From a checkpoint of a small transformer trained on Wikipedia: no biases in attention or MLP.
Each number is 500 + 40 x the weight over its row's rms, rounded and kept within 0 to 999. Layers, rows and columns count from 0. Numbers have three digits each. The size before them is the row's rms in percent of the matrix's.

# layer 2 attention output (transposed), 768x768, rms 0.0803, rows 120-127,248-255,376-383, columns 416-447
104:496542499488520490440476459550451474514490493428467517484496519574516471497430468536532555454561
101:559442448531507447509525581477519482446476491636462437504500463547500557461458507584505486454462
106:506472499521452570548503493519533551553460518481494557500439521489562492459461499499481574509539
104:548472488441432537582468427483495492460531552509487487521592500508547442528444503523532503579501
103:436501433582474521577475537462464450465543464574577490469585504539445518525482475500461435511489
099:532522542471576534471520534469509532456421462536523472470509515511400528478502499494533458579478
102:518471449516450503414519525403500515576550470480519546523511530466478472462479471503439579492567
099:493481492501469527464515538556553475430517419605533445557508449501509517540540468463488501467473
102:523455491478510501486547502451523565516545500474462526502501430463507525535462559545427484471504
099:496542505495479492472533473527537497529517438525452470485465423493526495428493522459457466472563
097:520566568516520456497496544470507511490482510515492461487493474513514490583540532474471571489471
097:433488530556565549474475536481509502505536489514445533453518497526510501525524569461498528465510
098:492472500442454457463567501477526528490542434431381493540440541428525498557474465512564487502534
098:513483451586470503396529544526514482448492525476502478525512465566496504494502500474394515437508
097:420571556542554475554568510493511517447525476499457453489501553541431477483526495460490505513426
102:470580498481553463555536456507455500478467518443531540461478584527553501485510470514502555512453
103:442466548502432527494457527556515516452455566482460483462482557458485479502502427471499490535458
104:512548463499526435427530512522466429520466498536503478520502541378478479496555483461465545528482
104:528556471500518546502453522505555491479484438493518485483480540498519490454522485445533508551510
100:489507521525528459547557496518526506506559501508431512429499490533484573520533496515461493454471
103:526510552471505502551517525597532501477480481526521482485556456502546527428546530460431525546454
102:483481493437529522467461536512453520491440479516515521532517553436620577490500560498555541451469
100:525527568461569477471508516579522506493456583471486543495540503508541530510425483492518444539456
103:569583500483481532419542516492518537499514490495479533547510544429451530516484510547501467497526
# layer 2 attention value, 256x768, rms 0.0693, rows 121-127, columns 416-447
096:529458518450490495530477429488494485519568541386541543480485493469539490575488469481639465457469
102:475467475472533471464589477453488440466540506455494518530512466509471522520481518481504582556536
099:547439448473533465475509557529524451512490500446480470506478532491561457529545547399451477516565
102:530490497509471600575495507509484530579537522497532510524495496492585487451502534552532605436440
099:525514518462532526500471491522468466523460475555498555435420512494488502450457473503542457598459
101:497468569557545492596429563536465492487510527506431512486488489574415482537534498547511493550523
102:546531535505473415543538525477481443540558556506517516546462545548391457465554508495418533487490
# layer 2 attention query, 768x768, rms 0.0912, rows 384-396,512-524,640-652, columns 416-447
092:501562563562426534469598452512499534501481553491462532521505554507473573523547580550413543510506
097:461472506454460492463530499509461554560597504582530498628456521532493501539464481494496561499508
074:561550554496485445512487523508469470511483574416569480479530480467516494516433522481515542562415
094:400537435519519473484405532493548519524538515482480477543537500575515485466510413454558478415457
086:484457469489531424524555530499504510567531460539473512467441559442471468516503397499537540482504
093:528549512432482519493503502537482459465422521507485552527407493473486506484472490496510474509524
091:556511566553438420441484500477462400531439553456446467537543455544497529471561488476414498483485
095:544506522543486475494495546564586512503514516453383513512494455495597488527533516509510433466456
084:518418502423504529489544393513501550559532494483482437510482481518576507489524557519549442514471
091:548505598553431463379524472487460456538449551482503450524508566464472527531486527557475447527467
095:448502480472515515501627486486499492543522474627544525508516474476495471519546595477566437555445
102:520540515487457501431463557475445502551429491474511480542514520453553469483481509522536546487491
098:523466499513547448477480462505490534417497585513456525560517489508495410502468501542543495477498
074:514553513562536444491501562483498468511452547515470537508478426513497527467502505461497501466432
095:526515436457518476470512583497490538512470508615495448551470486506490582438505503492484452532522
071:471554518535475510462454543462519500482510561480495511503454516483545488548504533454480546481506
095:459402478505495482480513485555503495556433554525529436465538480558512606470544463466533450504508
089:503544585501527506546534460433517540578493417519510438454501482450478461506543576482533532612497
096:495497525486525448420510546527477562499493502483448544511473508447542563452503501468527541525524
092:542493508505526503479435475522521440534481506457516447542560467448491453500590472512504495549500
089:486403413440474542525424504555560502538510471461502547529509545525515487499510441535444512475485
084:478587434489457543466460495459514495477502538560474464483471548458591439477479480512487445421516
097:526536481456486526420534438472473566577479583465485531469504506454498489494479501539515470443508
099:494555529469495515526512453472556507443530437525499539522507483522464557462529478489485456529519
095:499456477465503467532449529542488500522527502492556513515482517493470525519519526500497489519532
098:441582461433527457436427461469511448474564458489468548447455544486450547517486514545512528501556
079:510571477471476473533491543472550478510546568629444496462554539486596492556544506427500485491494
089:516512538466583496471468534469535453506618477540478483504582525470562434443528468432439525588473
068:516565486524407462486447524521563476443499496485528453491470500493463500555524512510542456466557
090:459579464483530455500447508548507545511499526514577448504533502552521546502514506466515573573409
076:506531467522549520483513468470498543535530514484491547495498476468513478410495430551464493458515
099:552550548483491442444527547507517545560441477476535541515450496485562543532511551501407533531500
080:503472493454495493523449474478500442540442541483474423454526509472569501422498483537479494464513
087:598454440465499473491515463518472463490446539410473460507550522444524480515483465487459488487473
077:481477569517516469522500530530485573478536501425446490545546518541469416446485501526529506484501
085:507465477436469552498514558430547456448436515503579440554532545527496488495439433479443522523455
083:504535478503499540472496567491428519416486506466479541484514448511539533428588500384514469542449
093:575528583497572503481466420456467542465517491566509583480549501446537587455563508509490433517459
094:468464571536576560536463433441485559543474540426539506450492570479473540425542486518531409488516
# layer 2 attention key, 256x768, rms 0.086, rows 128-140, columns 416-447
084:497511488448489502533512468522535501487509500446484523509545523504514492498502491497443440433478
091:482466551475490523530411508519447488494469439506503504565527512545509462493438510524492524499466
089:497524519532514557511506446512517503487459556534527487499511527550463559544482487457500517538536
093:490456505524489564564521487544545461527494501539480498562422542548568566448464505441511553494445
096:560526527479493512491493535531536520460474502545543515481485521525492472546480511512521565499450
087:574580568507522505574511518531503471523504443481541562535497502504456544471513538476487560495539
091:504489499554526458467445543483439525490485486571480559455455521449493495434500507440464553526521
095:470520518457562555526470488498492524547578571505474486462448540476549547522529466479618576514554
092:492463484509525530480459485482502473588478570431477515481498472481594579503522445550536522507427
092:538492485562545581480477433520485410462581390524471539445556457456553500518524502539497444564465
095:550477526578528547526481533548511496495501464441549480507566523543528546491568576543456525460542
095:510467555474559520511550575504546497507490523477496564444505467510452457472520476535515504485462
096:523502501567435483504481493509512575480462588544510524494503577476545489525521473503476521485469